Each number is 128 + 24 x the weight over its row's rms, rounded and kept within 0 to 255. Layers, rows and columns count from 0. Numbers have three digits each. The size before them is the row's rms in percent of the matrix's.

# down: layer 7 MLP down (transposed), 1024x256, rms 0.105, rows 102-112, columns 0-127
# up: layer 7 MLP up, 1024x256, rms 0.105, rows 103-112, columns 0-127
down102 099:141067146137116111126122113103153130145145104155125093111104115157154110118148076147157145139133112139117121115079151115127132117110180121139123137113114146128149106162119107157118140169163143115121162132129120158097113117152102149136104099125135125134153178097111110126117131142129139121099104158112148100089104057133135154157146129098146100110129133110155121098198110104152151122087
up103 102:142110104113123088146119093106114103138108132139123189171127102145130124121128142124128154142169135124127128152080095112128130102098181120187131170176104165109186111157110127114114120154112142153134096087173146101137098135154158152145129145118085149129124141151113134113103157130173150125100110127131142106070137129110135152146140141121119145159115156142120137142176116150116209110086
down103 104:153153148121141120156143136107168161123125121119150123132108098115106068112117160179175134144145116135155092109115129120140149171114149162088123150086109126127128152134098123093093104149155100121093122129096112104098138100215096129138144114149123137148101149174110155119115137149081098137098068137125098111098137145155108109106144141150122142134117116087183146106138138136157120113161
up104 094:166153113133118117096126157153155174113113136132127138119117163110135106109122161132120171149155147131144131162127189158158065070127160131142101135104113147127139114147140116130126115156122139151115114159135105080135160115153122112125182111123121145121137136147138096075135131166149145124116175100075107127156111128122164125085138121129121117097093137165117115120153125116103131147139
down104 094:114146085147121137149099095140099088120131138117135141185096140129111139129110149162142079146129093152133116153080076153112109135150072148130137102152123154126147130097144126141127174109154110163126156150126126130085095169112097159103129156145153108117164155112151134153118143071104117080167126127129151108115156124122113149144124161151121085164151103122124117118144153125154110124185
up105 107:147122100128128104155130116111100102173107129119115102120081114188127119102142128130130143144095155138115151153161125172102127088109123103119130166104136125171142092101112116123187157124057150079132114130185088124104159162139096103135097104147151147107099106082135156138158105146137093080157136156156158107132145125122141119131105103148093136081143120131093152135150139096102123138123
down105 096:118133126131146136133150147117118127137122135157133120158139110151148114127140138096119089174178119136131121153166151147105106171113126105091135106168137159143106151119124129147091114136112143148132149128085111114109132135155167149149106136117121143118135141081146140119186119134094126148148143100121118126111068148079095106170115111150154147153146123143152141099137083121144106156120
up106 105:129129084134142093157171161096128096127157145149075155137114131162158143147162111120075155136167142125097124135108136133132154095163139144142153098104137145137121093129163167154131136117136103112080116121142119137165146111160105161145144098127125132168143148108156154162135111071124107078153135181150110132138135162145151162112138118132119122122069089119082165156120105150121136117144
down106 114:105117122108105125129114116120127136126147142202139137138150121109153121125111137133099119128125100164087154141117138082136110141142148153126116144113145093154124103119149143124115182160112134063129141139145159133133128134141174083116127110145145158073135134139151108154146153106132102098140122175116144142122165138095128121139095142158171110091097133097106107099122120103133133144137
up107 110:133126095153196112122164147105127141142150144096128132128083126078157119122113116131148110126124152132113119130142152114098164098135136130125097115140106136145132144137119113140142166112139136127130104124123101101132118146115097165122159084127129070129149126153158116074139106108124151136144122093150110128088181148102139102093160130107147185112147141135177198135094165105170141103117
down107 102:125111190109047113148128093139113146087139115109103143062024088124137118133119125110159141157169130097129099126137144140140176122148155115090113146131124151137109117140118096105148130142127147116145144113120112122099118126134151128124154102088114111125106158112136126120150070125134138150120138088177133140124117153130134096129163145104175148108147140109154128127118151121155104126129
up108 110:119153156164129123110088171114129122123141130167124153127111138139127122121094118083149139148133113147077091149176124111094148135148152149127109144148172151107117122126160103125102134124129109159122115107157091171075121102143139109156123098101164112149124147129147139122161145148137152136125151152149092154172136111109136113156157122110118168149121160107133112150119094150094109133147
down108 108:152131134105141096143095093147123173132141089162151147097134134117145081142113136112121119149122117147121092133127126174113131145179122117054172153119157099133124115126152074128120109104145145159149119093148154155140134084169142120135145121139141158147080085117174111109163123148082104172110123150097158156131127094120205088133121140106112136144089078104119091145115119130098085137082
up109 106:108138134144145108132138128163122116120137147109061086124133146152110120136124104141100147141116112117113137146124113145125123125118162143110130073108151107124162121124106142184113119109117102169147124102115153163144142110143161129132112090163171135127127141149137102169187106162150088173178134111104167116139115142122107156093139146133117134164104144142136144116113127138138125107122
down109 102:147146142098152060100093118150099155112144142116120123114111133121151110150124131134185149107133129120149134132142111168119126163141116134070123137121147135105131153131137130199100146179138136117116119113120129099139112139138140112148120083154107142122092137133136116150141118143128084146155104183145125104135106122153141147101089135175140122104138156148087175116105098101117121118142
up110 086:156158125124133114140130084148106110109143125153109093138159144100128140165139149152162147142166144115140134084143128131136117153158146127149103150116124130168134194144119141139132098149121140142167135120088104119130126144138128134112123117167101160100163134128133101118126178141109164149139112135148117151161166101130175171125125130139102122154132104102118086158099108127116141138144
down110 092:098086111131087202118153115111126141148092170109151182124148147157143120134130132118121132153120123151127137182166081115122129122143151127125149157081163160064138122127112149116103108131109129135087147155136113106159124156116124130117136153145128120179103132128105121132122108135107120134102089120120110087106145128161112157133113129163140121123134136136130136135142129114122095110117
up111 096:147108127113125082116107125091141108114149125109095167165151127125148102143098150153099095075130114107114116119122129143117108073124123181128149138125125106160177117138140112158118138084069125107099113112155120132118112115114064074134145126155126164150111123135130110134099134146169098180117082129152114100133154102138181127146164163101065095162157087097131109152097148144194101125144
down111 098:102142119147142158126099100110110137119184141119135123140115101143113127151125043129092117119159145126133150123131142172154140119164075162111135124150123136166127158115154144130084137091142121108122124118137132093121143109123129146135141154141165171136175112058095120154108116150142121111112114138113083127122150159099133119139119097125165124169095129109125100125100180163165159120099
up112 098:134102151128139109138129171131142131145174194132118148106143146117115137142100106157167135141135121105142135118130162088135151146123143129115140134120097112112085114155138156094102098139115104110116118155155102106128105071122128110166117129152117145113105114184124123118102128138132125132146137142115076108110112124106097128133154086107166073096129139143115135107154136169155114215128
down112 097:134208126103170122149142116145146124119123146110132150131133140092127113127107138150079066057152136145115153103149135125104119128110135102140129145148142132173149104114138112138135128109145094108139160100108097132151117154127122123129124172128146124167139117104113130159102154136158145121150159145135113148148125123146105148114142150155180114135114092150102118125120168121144152060087